config = dict(
    d_model=96,
    activation='reglu',
    norm_eps=1e-06,
    rope_fraction=1.0,
    bias='none',
    tie_embeddings=False,
    init_std_o=0.0,
    init_std_up=0.0489,
    lr_mult_o=4.0,
    schedule='wsd',
    decay_fraction=0.79,
    seq_len=512,
    doc_mask=True,
)
Each number is 500 + 40 x the weight over its row's rms, rounded and kept within 0 to 999. Layers, rows and columns count from 0. Numbers have three digits each. The size before them is the row's rms in percent of the matrix's.

# layer 2 MLP up, 320x96, rms 1.88, rows 200-319, columns 0-31
129:525440540458423503501488503555495494432471522502460596576453476516501517512472557467391508516571
093:501538532516481519460512529481583512513504520514603533502475498459438483494451434498527444496457
088:503489467502436577509458597455481494453546502468480485583466519491500570558440522522440543518438
091:511424522466486494528432458507448465514528482446439471527418502505549477507483501541463541591549
085:470526471520554534556482455413490513514477585501536489494472460475481430495501476474545537527512
094:479566526528466465542542509487481500513577506514561481440415459484502428485483576473501477516448
096:560506576581465446457529474477496489481508480500402484497470542499525534460496458550520500514490
105:379472463454493522562507512535503535480470489465567438474485450522508467550468573500502545487480
080:452474531468514514498483501484404535481541471460586481514455504477447520523439483599441514529491
102:498473537482471502519486539577446533509514440468505480490467455566518500459381551437503457464570
117:554425429510507477482504498527452465478482530534482490515440610443555471459509533574529488488544
099:434512524453465473506507509555546563527484476464463493410551493493469485478586490488550509493515
097:508454520522573530546449437428477552415538511471514468513417538552411514460423434474489476483433
104:485517522413526402439444482576516508446471517495552453433431520457520445507491477514492473461509
114:408532488525518444547574478435526479434495475507518481504434514538516528451486535512505497551469
106:489502561586488505532517400526480523459525498539491509503439469471506522504583518448541432516489
114:511468490527501520511502476530505490529481479526523484505499458571523592545499505489447498502485
113:472505471456509544464456448542528547534546468518570468523519500507497459477521471477453508429527
097:448517455469508449490566495448491474520471509478537509483406550479446551473490511512481517515507
111:539494455454410531497490509439486517539514498426496521476537500562519508553495547494517491581468
096:525542423498490550463469455519484508452481508578550474508530501515518506602536435476470461485446
104:545457571522563548516504482502492456500498512490490475540503539454508451476548463522571482504516
112:437537504501525475474508568494577513464516514469542522502411466491515567567539576498513504507480
093:498508465548454464466485497501477478421514421499498512515534462538548555502479481502483513529454
095:591470499492503469530494496506477447536512514500558536497496492489512589483603565581545503484530
114:493457444592496452467489495408529468503462507503515587443478435553438530492489512437463433490535
099:393472473544552532520533481368506539519490519519452429549438517503406531485543469457476520513460
092:530526491526483459563471547507486530530568497403532535559465439497494516507500471506471548473521
088:487478600558510547455508567492506555484503481442443529406529448481430556443486478527504500502431
094:498575469556525492484496561461508531427479508504507477494480471535480506544483562466437540487447
083:478502486529460459515490454548432532570526547508505421479521531518477536509534467461543490555474
094:490453534514468579515497523482508484492455465571519454554463479483534524491503517557496517517551
117:544550464479489439494498585425526453490528514484554414503449529474554525467436483494540477479508
091:477469520400492474534531537471439436436517477487578498485461443488471492470521488429524504478488
133:425525547533497536480565485469558524500467584476541475555506487481451451528459502523437516484511
102:519459542479530541523495479537543442552519514376509428511475545529515502497494562518549432494492
084:442513522471528440540535565553456466480486490565504577482507466508514458590473509474463537497494
116:468521489505550434504488530462522480497508554475546499466480549457505495519480536474417494469438
108:552489527451501451530451481471492470546491478527524633573524557517477532543481466499536540620517
088:506567574457460473490438511485579515502506507459528537470493455541536469459436509499566535567568
095:564509456528454506422466524412489507474441516505506551483536510513487484562558544602523523483372
105:447583496513462504487520500499519442572522500519464469483491444608500560474439475524475457452464
082:444504557521476551544554486487461482475471427550417495434582498458491477487398529437584496528496
095:502474555446451548527507520509507486456548483549594491502481493424517511467434523455503580529445
152:456530533522483514466558436497469514495497474521570444532490428495566550472510445543497499428549
090:516501448535533455483414494643502423507417545492494540520453455528485573546525477462503508564496
117:507516534579529475411482441500505523518485453462449551498560455573493621461551527526413476461503
100:428437530524446542466563512496553602469513527506487481532521491521426499507546534516470529488431
080:445522427387466552463498483522532457505535518488560485513523538522487450519462454486484529475461
105:522472471528510502461523428498512522496504449429437527471442464442407438559602518452588434544453
101:511499557520547521511531523429570473484471509445561620464499465496468560521499534491531524512508
096:493520478519488495526441496476442463558492440545515496495529477477511438498560568492477524502462
086:555442534526550477507513523492499492581473562537517451428546453540485503485492510462510491456471
090:505519485479440522508464433479478464509579434462565457443477526468473461585555537555460470513469
110:509480511415472490486509551510477550470493428570499497556532520495543547460491476503462539495429
099:432497479450441461504544556482459522463545494524497418512435522573460564530476560456427485516453
114:482486558502534435558505535506428465478500463488478527546460496408510488393468524411506449536531
102:498526492447510462574543498531551423549499479533535542500436467568610455523479425524487542446519
120:451520499513478453420506532547464489488532549478516502504505479504519532447487485553504545552525
095:544530507508480449439499510512498463478513492439547565429529458489491476550530496578501526517437
083:563475516481465505434507527540496572460511600435558562497479522521465489480524481561505542522560
123:527411447505438465561508508506540501547507467471500527440440526469461505475539543502574518471508
079:450501391481408529497515501453556458526606478499509510444485453437501483469497523480510499538467
094:551538544497520384501400469469538484477505532531513529494473610485431450502457447486528586437550
094:577498423553508537495405471454509562472496491538575439545527529481505491469527507461510536530548
092:464461450456490549504543521451494499502522509544506554505442534443458495501488524507526459575425
094:471475515447496384522479506570486518493496474451548523457506556504462510513540476446464492487443
121:448544452479470476542504505438434427512489508546589584472481556468553483491493478509502518509540
096:515539542489559467501475575426541369555472522461462521554537494503533473507557521563521478539436
084:507473510485406508519502408583459514431493499517499471450454545542532516518459442497483464491559
086:554420480576509479461542480431502496521500546510502545479562510500485471461502509524483482569500
087:475507480620559494503460469509588546492511465521504496495535460559531431467509545454541529427530
092:494470498520466477486465544487474456534516492566516526479491466531526462493492536508510505541493
100:510504567436505529583484500552538535494485550522536545499498492452511532591555524487561517563502
104:522502517449556534438583551477485470414525515534550522565503498491509398555528485539593537486511
094:492488521480456550479463550459469509479509511455491470615515524476461542499525527442534473446508
093:501530575542426569471577456445507496470494508487449549530465523538533508483541564504487513511478
113:486485539542514523477513524534469429482435554468460543471547553539541569481505540505539494524502
095:547551511506458506495499513456501538513501490543466526500480558548498546505567503455451515518480
098:515506564453498498490558454500485450498568550541428501550445518496470530458483525536573406495473
084:518444540511470470429599500454449490578538518590466544556453544496486487520427447515527545523486
085:521487504531507535550545588455532541489490529505453429558504434451483513470491481474459559485541
108:471521453486480508522489602469465539482596522484451510534468479527540493534514459494533479418501
091:510520532524505506438452517470499531542483507472534511522544422465456572468571451480412494527468
089:469537501509509471459514495423479475467514500581542545539422481522497563469464529501572434507429
091:502506526556493501460492564472494505454489469517523504503412496480482541488520548470499532593492
153:540489463528505559513531540510539556522474523500470472485531500561475477563492489558472511496465
084:504488525505539475507525495479463520443513484584443455514536500525493464508492528512473550496487
092:552481489527479494481485521497432504510436421518544518471500475492572472427486497588421494452526
118:504506449536509536499468475465472514441512559490470492497468515529437478533466527525537495503556
096:533565489501501550548593529466491448472495489438458476579471480601452455526482493496510504420543
099:490431443478488477484421526497490488590550544549437455495527544468449484498568449547543472510495
096:476453603509466561507463457505497554568465460507435526471506461517410535430540591516480507490525
093:523540529520531503456487479473504452499525490484523536437503517520459470533569496541532475565518
088:508489532561465470453454526508562531478503529506543464533489499492549478501557453544524484473481
095:471562498498483523506502440538512489457583506529490477498471492502488452516554505532465508407579
093:484448530489581460514483534536504527529474453507433459440503513542520529456484546472526487472601
088:580461451574518483475424475502471437520543541516455467407500488521503526468568491510591483488472
102:605458583470491468504471520466456493520468500477523458480521440516498477572530533458466554453494
112:467520568472466486484466458492543513464580528551549525576407430459499476515556486505531545495510
101:545535519473531416543478490510495525511517524535460469491503486478501476527525476514528455498475
094:494429516479534542544594467590449516574568489457496490526509462546560469490493481509536471491531
103:585437533493441537473524428481417484573461468440511501463489457569562472533595518463522536438562
088:532539467500504492528482459432404547499510507532551530609480455562479497557545449560501527522525
090:486508542492461418434518495588504565492470537469467516494520431437447431503545457494503506518463
090:532557513473516461464462458505570490479460518509572470497578524529525509531600505535492557581484
105:504496510448451489515477528511551543438510450523553501507458505507551485570486501488487536582505
089:608571512501483524539508517506472524518452555510482511504525541486480462589496498544513553423547
099:476440527473423580486433475533534436470567508519471496543523476505490409565505462536534505454571
094:482489473528494477420536432496501544544485451567475490440515449495563544575553519470471545500544
102:497578524574466517529497538456494487459458504445513485536528444471528483488436552514536495514531
107:507539458479487578517552500435553459542496522505472448548470467490470536520387509472531527442561
096:581507523429428491471536485555437493466458533456493497429608480563499507575616525480508569524539
096:570437435474507545500457446488552538448564457439433542510506495518483501515480473496583522488525
110:496512427469470514515436426501598510468496541506519535483529504489530472439418507527467564542511
097:538575473539501494503454498449555462462512493485540561494506456478468459522436490474495541546500
094:445439463554501480560464495499482530492536449509547457476520530491441442485478477461550580484455
095:515550582514536487487538579497499433554481549449482562467447501531460468526514503486477462446536
092:449497465537491544525507514492571519450573487451530417512419509501461436477514572458486495490504
090:484520470497505496512481517597544463463562489494439520494518518436506523507511565532502553496436